Weights of a small transformer language model.
Size: 3 heads of 64 (1 for keys and values), MLP 384 SwiGLU, vocabulary 4271, 6.47M parameters.
Training: a variant of Adam for these matrices, 111M tokens, 6794 steps.
Each number is 128 + 24 x the weight over its row's rms, rounded and kept within 0 to 255. Layers, rows and columns count from 0. The size above them is the row's rms in percent of the matrix's.

# layer 11 MLP down (transposed), 384x192, rms 0.0655, rows 335-369, columns 64-127
size [105 103  94 105 100 104  88 111 105  96  91  95 103  91 103  93 109  92  83 110 103  95 100 104 104  99 100  99 104 116  99 102  97  89 103]
[[102 110 143 152  88 131 132 137 169 127  71 111 113 142 166 142 146 165 101 108 113 117 103 120 122 133 131 133 156 135 102 176 138 149 126 122 134 120 127 105 127 125 120 129 106  85 141 101 126 143 164 125 140 123 122 133  95 143 124 129 171 130 135 132]
 [154 141 136 121 133 122 181 125 145 139 113 138 124 107 152 103 109 115 152 109 137  90 173 160 163 129  97 117 121 188 162 139 132 137 121 166 110 161 136 131 137 143 111 135 161 106 158 117  97 108  87 111 159 111 132 113 135 147 100 111 112 111  98  98]
 [121 189 140 153 117 140 147 123 144  93  97 144 140 110 187 158 137  80 126 108 165 111 152 144 119  94 131 137 101 117 150  81 124 144  91  45 122  89 119 117 146  87 181 147 100 134 156 144 137 169 116 112 136 128 128 145 170 102 105 122 137 143 141 115]
 [165 129 123 114 134 116 147 130 105 139 132 168 100 116 121 111 163 135 143 158 118 126 134 104 115 108  96 113  84 127 210  99 129 125 126  67 135 123 140 162 156 164 122 134 157 124 112 163 165 114 155 115 135 141 120  92 126 139 151 120 106 148 116 120]
 [157 133 125  73 123 139 142 102 128 158  85 109 116  97 111 111 118 130 180 129 123  77 132  76 147  93 101 129 120 108 155 121 135 137 126 166  66 118 140  93 123 127 157 131 100  98 135 139 140 163 146 146 129 136 165 116 155 127 120 134 157 139 101 119]
 [159 167 134 159 121  98 129 148 153  86 145 126 148  97 105 112 122 137 120 136 163 130 158 151 176 128 126  78  97 127  63 120 130  83 101 155 163 121 140 196 139 100 158 115 138 138 136  97 160 143 117  99 163 122 136 122  60 141 128 179 116 165 142  99]
 [ 87 126 114 118 127  90 135 153 139 130 169 157 109 113  91 122 116 146  95 122 130 139 133 126 109 123 121 103 144 127 171 111 133  83  90 126 139 141 121 127 140 103 102 146 131 156 114 135 142 108 139 134 163 116 105 169  81 133 117 136  71 103 135 146]
 [131 130 139 117 130 113 130 174 104 150 147 121 158 136 126 172 157 135 131  83  89 137 130 150 141 116 102  80  89 160 120 110 112 130 107 137 120 114 106  86 108  89 121 163 114 116 117 115 118 101 117 132 157 121 130 101 142 134 110 150 143 156 146 149]
 [120 134 168 112 135 167 105 116 165 100 144 143 121 151 159 151 112 139 124 122 116  97 113 114 118 117 125 151 125 125 144 111  98 158 113 106 100 197 158  80 124 140 111  99 123 132  85 129 126 213 100 131  91 106 120  91 114 142 165 121 110 149 100 132]
 [102 140 118 127 111 174 111 168  89 133 121 129 127 159 147 133 152 183 144  97 156 117 142 137 128 127 153 133 132  76 112 132 157 147 150 159 163 147 151  82 105 103 115 105 132 126 119  98 121 156 133 129  81 143 131 146 136 167 107 113 168 137  87 155]
 [148 119 138 110 102 129 123 116 165  81 138 113 104 159 123 158 173 129 118 106 124 100  97 128 131 144 121 127 104 140 167 131 123 143 121 129 119 130 176 151 160 148 121 100 163 135 138 147 143 148 143 110 114  70  73 139 137 113  94 170 150 131 158 111]
 [106 134  90 183 148 129 167  78 172 108 140 143 157 167 100  90 144 163 115 157 127 142 111 138 163  94 119 127 133 131 130 140 147 108  92 149 176 145 124 128 151 112 138 138  60 159 164 109 167  79  97 136 160  97 134 104 150 134 121  87 140 107 119 128]
 [109 112 172  93  90 186 123 105 139 119 101 147 133 101 101 127 102 148 103 121 143 140 162 113 108 104 171 181 178  75 162 130 127 138 127 147 116 163 119 137 145 130 117 117 125 148 107 144 101 144 124 131  64 132 135 127 140 138 139 146 105 142 130 128]
 [145  89 134 142  74 140  78 147 175 112 109 115 119 142  86 104  79  91 145  89  72 132 114 162  92 107  87  89 135 144 189 142 153 112 140 143 138 139 131 103 148 165  86 121 132 138 121 118 153 115  97 149 112 141 108 134 153 145 145 167 110 112 148  97]
 [134 100 121 149  97 163 127 107  95 150  97  99 130 130 125 133 103 111 112 153  95 103 127 108 150 131 116 134 128 124 162 152 123 126 141 136 122 154 149 136 117 129 120 113 129 121 117 144 109 135 124 145  93 148 115 130 166 149 141 121 165 163 128  90]
 [104 108 144 144 140 152 124 142 138 131 116 112 130 122  83 121 116 135 100 126 144 158 115 122 118 135 153 122 127 101 115  71 124 147 164  92 122  97 120 134 130  76 134 110 102 162  68 120 137 105 151 151 146 113  95 138 192 112 133 154 100 132 154 129]
 [ 95 133 176 122 152 149  69 136 119 119 106 116 125 138  98 111 139 119 146 131 134 128 140  98 143 115 104 113 121 121 137 129 150 141 146 150 141 176 153 117 117 101 111  92 149 141 100 122 101 134 133  83 142  99 129 136 136 155 140 115 113 127 128  91]
 [137 121 150 115  56 151 184 115  98 107 152 146 113 115 129 149 111 119 151 132 149  95 135 146 119 136 134 173 162 152 144 138 163 139 125 150  89 137 164 155 147 127 115 140 155 156 103  91 121 161 155 120  89 118 158  91 131 122 136 147 117 118 127  91]
 [ 66 122 105 121 125  76 128 175 125 150 140 121 111 143 149 130 137 163 122 141 133 150 131 107 102 110 142 129  85 143  40 131  74 148 114 117 169 137 103 138 107 102 168 135 103 128 109 120 153 132 122 135 123 138 133 144 147 125 164 120 106 117 106 142]
 [ 96 133 127 170 151 130 133 121 161  97 145 115 130 114 118 103 152 110 168 142 152 125 128 113 112 139 114 132 121 176 112 118 103 148 140 144 148 132 107 127 181 122 145  61 116 168 140 102 155 126  98 116 119 119 140 128 146 104 127 179 117 120 123  99]
 [122 147 105  91 128 113 101 112 109 123  70 122 136 140 139 129 155 160 122  82 124 139 108  91 102 131 165 126 172 135 138 113 138 124  91 157 124 114 156 131 148  94 142 127  92 131 103 121 144 167 157 122 150 112 135 119 146 132 133 106 133 157 129 101]
 [121 141  88 137 139 113 151  96  81 122 121  97 119 129 121  97 139  95  99 162 135 120 151 119 117 143 105 152 133 172 138  84  99 145 104 118 182 132 149 167 148 128 136 155 140 121 114 143 125 153  99 126 100 156 169 123  86 105 174 131 116 143 140 126]
 [137 158 119 161 106 108 164 116 153 171 143 155 155 147 142 130 147 106 134 107 102 106 158 109 169  96 138 164  87  91 151 149 101 106 131 125 110 106 159 148 141 180 120 139 124 170 123 105 123 147 186 111 125 101 134 112 131 154 140 197 111 153 105 126]
 [100 143 147 103  98 127 149 145 164 137 145 129 114 141  95 130  84 140 141 139 154 128 118 153 140 124 143 110 152 116 147 143 138 144 148 154 130 144 153 113 144  96 104 106 119 108 135 111 149 136 146 153 126 107  96 156 104 119  99 115 140  83 112  92]
 [123  99 180 148 158 153 157 107 120 142  97 141 151  84 120 131 137 102 116 128 147 155 103 112 154 164 120 132 115 124 141 140  97 139 130 151 108 156 131 166 108 136 160 120 131 137 142 175 139 101 120 170 124 128  92 117 159 140 108 112 153 131 153  86]
 [170 142 179 147  98 159  91  85  95 100 125 100 142 137 129 138 145 108  93 127 134 104 178 104 185  98 122  97 116 131 135 132 125 135 116 116 128 145 142 143 132 113 112 133 115  99 133 117  57 143 117 103 165 120  97 140 134 145 107  70 123 137 116 110]
 [157  77 112 119 142 149 143 121 140 132 143 155 135  64 108 129 119 141 118 125 106 153 122 107 160 124 170 141 159  79 142 124  96 126 146 115 145 127 190 172 153 117 110 133 108 154 149 114 124 167  86 168 138  94 107  99 113 112 119  99 139  93 117  99]
 [132 146 107 136 199 134 161 130 144 108 122 107 131 128 137 110  88 142 112 112  82 138 121 136  97 124 195  78 110 110  88 149 152 125  74 137 175 157 129 119  91 162 127 126 165 117 103 134 129 148 115 152 140 153 142 115 185 104 185 132 140 136 111 155]
 [134 112 122 109 139 130 154 135 127 141 146 140  94 147 131 113 165 126 135 148 134 138 154 153 101 142 132 114  90 138  76 121  62 147 121 143 153 140 108 107 118 104 119 136  73 125 141 161 140 167 139  78  82 138 148 140 119 138 118 135 164 189 146  95]
 [124 124 136 135 186 104 155 161 134 132 140  72 113  65  98 147 109 129 136 138 145 135 178 119 113 133  64  81 134 104  64  86 113 136 138 112 152 142 115 143 129  83 149 144 136 135 117 126 163 139 142  52 118 146 158 140 123  77 128 157 117  94 124 112]
 [118 120 138 162 130 103 105 124 175 134 117 145 132 122 130 109 146 119 110 176 120 164  85 128 124 129 124 147 143 112 175 163 153 134 155 162  93 142 154 127 149 118 125 146 140 156 125 143 158 154 138 135 108  95  87 130 109 159 118 123  86 134 123 137]
 [176 158 107 105 146  82 102 127 132 127 129 141 103 163 141 119 134 132 135 118  81 146 124  95 106 141 115 162 100 133 100 132 124  96 115 168  77 168 161 117 148 113 176 111 120 146 159  59 154  96 175  81 155 127 123 122 134 129  77 130  85 110 106 165]
 [135 124 104 117 124  95  77 133 116 118 124 122 140 139 120 106 118  97 141 145 110 109 156 125 117 162 120 142 108 146  58 141 111 132 120 144 165 108 145 125 151 115 124 133 125 124 135  56 117 132 121 132 151 107 115  96 142 141 175 160 145 148 127 125]
 [ 80 119 125 107 168 130 154 130  49 118  87 176 115 153 133 177 136 156 121 133  99 136 117 128 111 152  85 165 117 128 126 121 142 117 133  77 173 133 141 104  88 125  95 115 167 174  86 149 116 137 123 114 136 131 133 152 139 113 101 115 103 130 124 133]
 [120  71 150 147 133 157 145 142 108 110 171 125 118 141 126 117 141 120 138  78  99 150 139 100 176 133  93 114 151 104 105 102 149 102 129 114 122 121 167 129  87 116 115 143 140 145 163 121 146 135  72 148 164 104 134 117 101 105 116 147 100 129 129 130]]
# layer 11 MLP gate, 384x192, rms 0.0772, rows 336-370, columns 64-127
size [ 98  84 105  96 103  88 112 107  90  89  93 105  95 104  97 115  95  82 110 101 103  92 107 114  99 102 102 102 118 103 110  97  91 100  99]
[[129 111 112 191  88 115 159 134 115  57 159 153 116 118 104 140  87 129 133 104 122 140 152 130 121 128 102 112 154 105 154 161 128 145 176 115 123 143 137  90  81 106 126 135  96 129 133 153 145 156  94 107 152 150 105 142 118 167 133  91 143 124 103 110]
 [ 95 139 117 171  84 144 122 130 115 115 124  97 131 112 139  93 159 114 117 128 154 113 162 145 144 146 143 113 101  69 134 146 168 145 120 149 104 124 124 114 137 111 117 157  95 149 115 163 115 125 153  68 142 112 110  80 102 133 132 158 150 103 125 119]
 [135 133 104  85 156  98  94 123 127 151 152 129 150 118 102 113 131 124  74  65 174 153 163 127 140 142 139 131 149  49 122  89 115 137 122 127 125 131 100 116 146 118 146 155 154 142 122 160 148 147 149 102 136 140 133 114 121 135  80 163 152 168 118 142]
 [ 59 116 137 131 114 177 136 170  88 137 107 130 130 115 163 138  95 120 138  86  99 127 183 119 165 163 164 105  94 124 120 127 114 140 113 106 138 134 127 113  68 129 124 141 161 115 106 122 139 113 120  76 124 135 110 120 124 102 124 137 119 133 171 136]
 [147 151 120  89 102 100  88 135 104 106 128 154 102  94 151 148 116 106 127 105 133 104 147 109 112 149 131 133 141 163 109 131  62 126 180 121 110 139 146 151 120 102  89 132 151 161 128 146 116 145 183  98 139 118  78 126 102 120 113 137 104 106 165 165]
 [ 76 120 123 152 129  95  86 110 106 151 150 133 124 118 123 190 143 138 120 100 120 134 135 127 126 127  93 125 115  98 125 119 171  99 161 100 111 126 118 118 137 113 137 143 141 147 133 132 161 105 117 134  82 112 115 135 160 142 164 103 141 120  91 178]
 [130 117 184 128 114 154  68 119 132 114 143  70 159 131 108 139 152 104 128 165 119 150  48  83 154  93 128  63 107 131 133 114  82 136 133 129 133 115 140 140 132 141 139 121 149 221  78 162 164 116 131  94 145 114 156 111  75 121 109 147 131 136 140 153]
 [151 104 132  98 118 161 100 165  87 128 112 134 153 143 174 120 139 156 153  93 126 104 106  96 116 124 118  96 113 145 103  82 125 128 160 122 166 135 160 134 144  98 107 155 108 124 133 142 105 153 157 120 136  70 135  81 101 140  83 147 118 103 160 131]
 [103 169 148 148  80 140 171 138  79 154 110 154 161  91 123 125 174 148 120 129 144  78  98 132 118 145 129  93 139  80  74 133 126 161 115 123 119 140 106 127 116  71  86 125 111 125 111 127 149 165 121 103 129 114 104 100 119 156 118 173  89 152 110 142]
 [115 116  94 104 167  83 136  89 125 176 155  95 149 116 128 125 117 134  99 120 103 128 159 109 141 130 153 122  94 130 105 155 170 119 154 150 120  84 104  92 141 130 108 135 165 125 135 127 118 123 161  99 155 158 119 124 105 140 149 171 149 106 142 167]
 [158 132 196  97 140 146  81 131  97 134  72 145 147  68 141 116 127 147 119  74 112 127 131  83 127 161 120  99 103 139 132  87  89 149 163 111 164 100 106 155 125 128 111 108 155 141  89 163  96 126 160 121 142 107 148 156 100 159 138 166 122 134 135 134]
 [119 126 121 112 133 137 108 124 149 113 132 120 172  90 157 126 106 162  86 137 149 143 122 113 102 147 103 108 125 138 133 160 115 174 177 143 160 164 158 121 130 112 133 166 147 157  93 113  85 158 106 116 116 137 116 121 155 138 139 157 135 150 176 106]
 [128 187 159 170 128 103 153 121 135 151 111 112 115 132 160 156 170 146  84  82 199 131 124 144 164 146 222 133 114 117 112 137 114 120 159 120 155 162 121 138 144 116 136 106 129 127 121  91 128 128 109  93 125 127  97 160 101 158 170 143  92 177 151  90]
 [142 188 173 116 128 105 142 127 148  93 118 143 116 129 135 103 136 134 125 127 154  77 109 112 117 106 165 114  99 112 108 142 123 137 159 111  90 167 166 114 112 111 111 165 145 141 127 160 165 147 140 124 115  62 124 126 114 139 138 137 127 160 144 124]
 [169 128 121 104 157 126 143 115 122 153  97 129 138  93 132 141 115  98 110  68 147 103 117  84 139 123  79 117 126 170 144 138 110 140 143 125 178 160  98 123 135  99 116 113 127 154 112 129 124 127 138 139 121 144 104 150  98 151 122 150 141 145 146 134]
 [150 116 125 105 137 123 119 110 119 160 133 144 153  88 172 141 130 114 119 120 140 117 113 156 170 183 141  95 150 114 133 102 119 118 170 129 150 120 154 142 134  97 134 131 118 137 143 119  95 106 109  92 104 124 124 123 109 157 124 131 135 112 138 130]
 [105 123 121 159 158 121 147 145 133 168 100 137 118 145 142  87 122 133 171 144 135 153  79 114 128 168 148 121 167  96 140  80 159 139 144 120 122 148 113 125  77 142 133 136 148 123  80 111 126 154 123  99 139 129 112 133  93  97 168 110  61 156 150  74]
 [ 80 161 119 101 120  84 160 144  93 112 110 130 146 108 143 123 101 115 128 179 127 122 102 102 128 157 113 118 145 119 109 115 127 147  98 147 130  87 136  92 130 106 149 122 127 125 132 155 129 148 126 169 143 155 151 147 136 168 125 104 138 107 125 147]
 [145 173 153 123  80 143 143  94 123 136 116 148 141 137  75 127 126 163 114  80 165 112  57 109  88 145 148  81 141 154 131 137 129  90 131 120 115 134 102 128 131 126 110 103 169 109  92 111 140 127 118 115 172 100 119 128 134 115 137 101 143 148 140  97]
 [113 116 154 123 110 126 125 113 104 129 126 205 127 166 144 104 115 117  78 108 153 141 157 156 111 142 129 123 140 130 124 144 108 133 166 121 144 102 110 113 132 104 118 139 175  99 102 135 105 140 165 130 145 127 130  85 126 103  91 115 109 113 177 131]
 [119 165 116 114 109  99 143 114 141 135 147 125 147  94 126 155 105 113  82 130 163 141  93 187 122 146 135 125 119 113 160  97 146 123 148 178 152 139 126 124 144 112 114 122 140 119  94 114 115 139 155  95  99  94 107 137 135  95 101 111 116 133 123 101]
 [156 143 119 178 106 122 116  83 124 130 154 119 109 114 101 117 137 130  99  95 135  76 151 153 142 122 152 119  80  77 102 144 109 161 114 128 156 161 148 112 167 102 118 108 109 134 137 144 156 133 176  86 167 122 100 104  95 152 141 131 150 120 118 148]
 [102 117 150 159  88 132 100 120 130  93 134 131 133 134 116 150 143 117 150  72  97 113 162  92 144 101 124 135 132 125 137 158 128 167 138 142  85 148 129 136 144 116  90 115  79 160 154 129 157 125 160  89 111 128  91 153 139 149 133 119 122 110 118 147]
 [101 166 183 124 123 161 158 103  79 110 104 150  84  96 100 147  85  57 152  97 173 124 163 170 145 150  99 145 135 120 123 131  85 104 101 167 115 137 158  97 121 102 107 105 120 108 119  88 103 134 134  95 115 162 108 100 118 153 135 121 143 147 112 118]
 [140 137 199 139 140 132 135 141 118 121 123 108  97 155 120 143 130 117 139 120 113 109 104 102 114 121 154 104 108 127 138 169 123 146 100 145  80 142  95 157 122 167 119 144 120 102  49 132 130 112 165  58 100 136 144 157 141 117 112  81 118 126 116 141]
 [ 71 116 160 181  98 136 160 168 107 145 119  89 173 115  81  96 142 135 127 141 141  97 100 118 166 105 142 149 128 109 167 118 164  90  68 115 141 142 109 116 128 126 136  86 152 133  86 147  93 186 122  70  97 120 124 133 124 135 137 124 159 101 100 117]
 [145 136 140 150 107 156 120 163 144 152 142 151 124 118 135 130 152 132 137 152 134  95 105 145 127 157 139 142 158 102 152 140 109 143 168 130 114 140 162 166 125 124 104 100 125 137 150 159 103 154  90 111 128  81 135 139 130 154 124 102 162 100 157 158]
 [149 138 131 156 113 125 118 112 128 121  99 163 121 105 166 171 100  54 148 114 158  91 108 115 136 121 115 159  97 110 152 149 110 145 135 130 104 127 103 142 139 110  88 136 110 155 118 163 125 134 160  94  76 106  99 134 162 157 117 127 121 131 118 115]
 [140 152  94 126 130 117 170 119 129 124 168 107 121 116 129 115 117 137 103  87 129 100  89 112 115 143 143 127 138  95 126 138 107 122 140 181 116  78 136 132 128 108 158 148 142 149  95 155 157 110 157  89 137 141 116  87 105 119 120 170 178 154 134 109]
 [173 142 120 142 116 139 150  85 130 174 116  92 115 114 126 134 130 132 138 158 135 136 144 131 127 138 151 137  82 151 131 147  90 144 144 121 137 127 174 143 133 131  93 154 124 143 136 160 190 132 152 120 138  95 101 133 140 166 146 113 114 130 191  92]
 [183 173 101 197 109 156 152 118 108 155 122 120 128 132 164 115 133 151 159 151 183  94  86 120 115 187 144 109 135 140 113 113  96 117 116 111 140 160 152 133 148 124 107 137 136 141 137 118 133 118  99 111 126 104  97 135 120 146 100 134 131 135 161  87]
 [126 125 164 151 116 140 145 171 165 117 112 107 119  88 186 168 117 140 150 103 143 128 113 120 178 119 149 119 116 140  76 149 150 144 139  98 139 134 140 147  96 125 106 173 125 154  74 107 103 121 147 142 149 117 110 143 133 139 104 159 142 125 123 121]
 [101 118 142 123 172 160 125  84 115 145 106 171 133 150 127 118 138 159 146 131 106 108  83 109 135  87 137 151 122 146 107 125 152 104 159 140 122 128 134 112 105 124 143 123 128 114 114 104 130 133 112 117 126 122 154  93 118 154 136 114  96 158  69 167]
 [138 130 167 129  91 110 123  94  97 123  87 130  94 117 117 164  90  85  90  83 154 126 125 115 134 105 134 121  98 107 146 143 147 138 118 107 132 171 144 121 128 114 120 120 142 151  66 145 135 168  97 148 116 122 102 151 137 142  72 100 147 150 144 135]
 [104 138 136 133 139 130 145 104  95 108 134 134 153 126 169 142 127 119 123 131 109 127 122 128 152 134 118  59 108 141 138 102 117  73 123 106 130 130 155 136  86 158 110 110 156 166 133 180 175  67  88 123 118 125 128  86 143 126 134 120 106 137 179 140]]
# layer 11 MLP up, 384x192, rms 0.0777, rows 336-370, columns 64-127
size [101  97  98 102 104  86 108 105  94  91  94 102  91 103  94 110  91  85 106 102  96 102 107 108  97 101  97 109 117 100 106 100  93 102  91]
[[ 99 152 122 133 103  86 143 104 138 129 121 138 133 133 148 132 137 117  99  93 131 123 139 117  92 228 138 134 113 123 150 136 138 111  96  82 148 113 119 138 103 159 117  84 132  77 171 134 127 103 101 103 113 136  88  95 147 127 124 101 153 121 134 117]
 [138 153 135 133 154 132 104 143 114 114 151 149 124 111 139 169 110  97  82  99 116 128  81 104 143  72 106 106  86 145 120 103 113 154 153  94 143 165 145 110 110  72 127 144 122 154 142  75 171 132 116 134 107 124 125 118 160 124 135 105 133 150 160 148]
 [ 91 102 132 112 113 121 124 138  50 112 121 151 123 121 128 134 132 135 148  76 132 135 148 122 156 142 146 142 104 141  94 150 141 128 152 125 140 130 119 117  38 157 135  97 105 164 146 134 141 148  81 109 105  84 116 152 133 131  93 169 156 115 133 131]
 [148 138  94 127 116 108 148 117 124 125  76 119 156  96 127 149 158 142 166 120 125 152 160 141 133 110 126 191 141 121 120 141 136 110 114 121 115  74 110 125  99 147 115 112 115 129 150 126 154 129  97 114 124 118 102 127 130 145 138 122 109 126 135  55]
 [146 159 140 154 172 140 148 120 136 148 109  79 134 128  98  92 124 139 121 112 181 155 173 159 135 145 135  78 111  96 139 134  94 157 129 120 107 119 114 112  86 132 141  73 125 114 131 118 132 112 131 160 126 120 163 113 129 120 144 118 154 162 110 155]
 [ 91 117 151 127 103 152  84 146 157 146 139 127 104 127 122 132  99 131 127 116 103 138 119 135 153 108  93 158 157  86 120 143  99 111 169 164 122  88 121 156 149 114 107 140 112 132  85 141 184 125 131  98 127 140 147 107 166 155 121  90 152 118 134 137]
 [128 103 135 106 118 148 148 124  92 147 149 130 165 106 127  69 116 121 134 133 102 107 156 141 118 198 168 120 158 113 108 102 140 144 134 113 130 137 141 149 179  93 120  82 102 116 116 136  79 166 140 131 187 163 105 120 120 110 105 119 156 108 110 154]
 [134 114 155 185 143  99 121  98 124 125 139 126 109 118 107 182 134 100 114 133 136 119 110 141 105 125 118 147  91  87 105  97 103 176 111 119 143  92 176 143 125 144 109 111 116 158 121 135 123 120 108 134 147 115 158 132 133 120 170 124  91 154 181 125]
 [139 132 115 122 143 100  62  96 174 104 157 110 124  88 183 143 111 123 113  93 132 125 141 140 194  81 145 115  93 136 176 150  95 136 142 173 106 156 194 139 135 145 149 132 109 154 128 100 130 125 157 121 125 143 135 134 146 110 144 106 180 108 149 136]
 [114 142 142 117 135  92 166 155 123 132  96 148 120 141  88 141 104 116 152 177 110 137 154  95 150 115  81 141 135  93 151 153 120 147 161 120 129 122 106 110 140 136 143 150 118 125 135 115 108 131 139 103 148 130 136  91 117  94 137 104 134 125  99 128]
 [154 135 143 104 145 167 151 151  95 126 107  94 120 102 168 102 140 139  94 134 129 160 115 124 129 131 155 129 153 132 162 123 149 135 111  66 152 103 150 145 130 150 123 113 137  88 124 132  96 143 150 111 107 114  98  99 140 120 137 144 108 108  91  71]
 [163 169 150 140 154 155 130 129 131 160 128 137 105 157 121 105 143 148 132  95 146 124 110  94 133  88 174 167 118 116 137 107 123 106 149  71 107 108  98 182 117 134 119 133 112 128 114 130 138 133 138 138 129  74 159 118 143 160 156 164 127 183 124 103]
 [159 151 128 113 142 106 140 157  84 125  95 168 125 136 120 135 138 128 147 130 131 167 156 181 150 139 175 154 157  99 147 142 147  94 129 182 155 128  98 134 118 126 107 152 131 136 129 110 148 117  88 155  99 133 145 158 144 135 152  95 106 185 138  87]
 [139 145 102 114 130 116  98 152 131 135 152 117 136 147 114 125 117  92 146 137  89 135 141 144 131 103 128 129 158  92 155 128 168 138  99 172 146 130 133  81 161 100 180 130  90 138 141  92 117  95  81  96 130 155 113  97 144  92 151 130 190 135 134 163]
 [ 87 167 139 131 107 130 120 120  78 124 147 141 121 134 165 137 143 116 130 151  79 117 118 124 127 123 153 134  99 145 167 106 167 115  93 153 143 161 114 166 127 128 141 160 126  82 139 127 122 102 150 111 123 126 162 114 164 122 133 112 197 148 123 114]
 [145 134 133 141 104 152 142 116 132 107 116 154 136 141 160 102 105 116 107  95 102 163 112 117 139 126 121 113 130 180  98 158 144  91 127 128 142 141  94 137 120 179 104 111 113 127 142 116 127 125 154 158 138 140 130 133  94  94  95 133 121 137 153 170]
 [119 178 126 104 144 103 109 159 120 105 162 136 158  85 115 118 163 162 126 133 133 153 163 146 158 122  99 152 121 151 120 112 111 129 140 170 167 135 107 126 124 138 173 134 149 142 146 200 146 119 140 136 152 172  79 126 127 113 120 152 111 108 146 114]
 [148 151 180 126 126 154  79  96  81 117 123 122 110 128 108  96  94 126 146 102 122 129 152 153 153 113 179 142 134 120 133 143 130 143 141 112  93 158 148 143  77 118 110 131 137 143 139 119 163 143 111  98 135 134 132 137 129  91 113 110 139 149 157  89]
 [105  95 108 147 136 118 141 145 126 126  96 119 137 140 100 143 161 111 148 139 142 159 128 122 119 121  69 165 134  84 134 125 136 161 125 131 120 148 151 149 126 130 146 129 125 145 166 141 148 161 126 129 131 129 130 126 119 142 131 113 130 106 100 189]
 [102  92  97 101 150 120 133 107 126 156  92 108 194 123 126  93 117 183 153  97 164 144 135  82 155 163 118 113 120 193 161 134 134 123 126 105 140 149 125 107 138 136 166 116 114 110 139 146 147 141 132 141 122 129 138 135 143  84 100 158 124 164  99 122]
 [131 135 115 148 124  51 122 139 121 150 117 106 159 135 123 134 132 143 155 113  93 111 105  97 139 117 124 104 133 137 137 151 156 144 141 102  80 130 113 117 127 100 127 152 182 165 127  80 137 167 172 115 180 102 140 158 102  84  96 163 124 102 100 165]
 [ 96 107 144 100 117 159 154 136 123 110 118 161 150 114 138 159 145  79 117  97 141 122  95  98 124 154 119 126 131 147 170 116 114 116 146 138  65 125 105 124  83 132 146 107 143 156 116 126 163 149 130 132  89 112 144 137 141 152  97 163 152 135 156  99]
 [104 134 197 119 133 126 157 108 103 131  57 148 112 125 132 131 127 128 116 108 156 107 135 130 135 144  96 107  83  88 109 137 104 104 135 142 110  77 143 147 118 135 114 111 136 120 148  98 117 122 102 156 119 158 104 120 117 168 144 100 136 142 111 117]
 [141  80 123 130 143 104 165 143 150 133 137 154 125 127 156 108 134 128 127 161 130  86 129 123 136 138 162 145 145 114 173 147  93 162 134 137  99 115 162 122 149 133 100 102  65 122 143 156 107 156 137 167 136 117 161 158 151 105 105 107  92  68 125 132]
 [121 112  93 145 180  76 168  99 122 111 106 128 148 115 147 129 151 123  98 120 115 128 152 134 106 150 128 104 126  84 148  95 119 117 125 109  97 149 139 137  93 138 166 122 170 124 102  99 146 181 117 128 111 108 121 127 174 127 177 112 141 117 120 150]
 [109 135  85 144 130  94 113 162 112 103 112 103 114 107 119 156 109 114 105  99 111 177 155 133 135 163 131 112 145 124 131 153 119  92 139 137 133 120 123 115 136 134 100 151 131 110 163 145 142 126 140 110 154 116  97 127 123 112  99 119 122 141 149 134]
 [103  95 146 134  96 135  94 145 117 149 103 155 108 106 157 119 167 111 137 146 140 111 123 153 169 115 113 166 136 146 103 120 124 132 165 138 118 132 117 147 154 102 135 134 119 107 118  84 143 162 162 106 171 148 122  98 126 123  98 139 127 134 165 136]
 [142 139 102 134 103 135  80 123 120 126 181 117  94  95 120 133 151 140 111 110 115 154 146 112 103  93 105  88 153 150 132 108  77 118 141 138 146 142 116 105 125 129 150 165 133 134 119 128 200 144 117 104 157 143 149  97  76 115  83 161  99 117 124 146]
 [ 94 119 120 131 172 125 110 140 130 141 120 150 145 113 116 150 120 133 134 131 127 188 132 149 151 145 147 126 125 106 100 119 143 135 123 135 135 166 151 123 154 151  91 178 140 139 132 129 129 126 164 163 142 139 146 147 135 132 191  93 102  97 198 130]
 [101 178 130 147 127 112 146 124 113 108 181 144 147  95 140 127  98 128 132 130 128 134 144  85 113 146 170 153  97 121 121 126 145  91 115  88 144 118 137 144 159 140 130  69 140 154 123 114 115 137 125  55  72 134 138 120 127 125 149 149 155 141 145 149]
 [105 130 126 134 138 128 148 148 124 110 153 139 119 138 133 135 181 149 113 148 153  95 102 122 110 132 121 136  91  99 148 104 111 169 137  74 153 146 137 137 145 113 100 174 135 158  78 155 116 152 104 135 181 139 116 127  96 110 114 143 122 129 121 100]
 [139 133 122 141 152 174 192  97 130 144  78  93 126 123 142 115  97 134  98 143  93 135 143 143 123 150 118 116 124 182  93 132 117 117 100 144 127 132 136 127 103 157 112  82 156 127 177 117 121 106 150 138 135 117 135 115 118 106 159 100 111 106 126 119]
 [192 133 112 125 106 134 160 118 202 102  96 125 132 128  94 102 135 135 158 110 117 117  97 134 157 131 114 116 186 131  97 112 130 130 121 143 106  62 127  90 158 148 129 123 110 145 119 119  84 134 154 136 124 127  73 100 115 160 121 132 104 116 124  97]
 [123 125 102 102 132  58 188 127 155 179 151 129 176 144 134 145 140 171 152 154 165 145 112 138 125  93 118 120 108 121 142 119 113 128 160 147 125 137 108 141 131 149 125 110 115 129 133 113  97 143 152 167 129 139 138 149 141 110 131 122 118 114 118 157]
 [ 84 126 127 102 149 100 115 120 137 153 123 118 141 132  86 138  98 120 144 121 135 161 122 182 131 123 107 107 146 186 134 131 173 127 109 144 124  86  82 131 123 132 146 111 107  93 127 144 148 124 138 147 122 102 182 111 172 116 127 127 153 167 113 169]]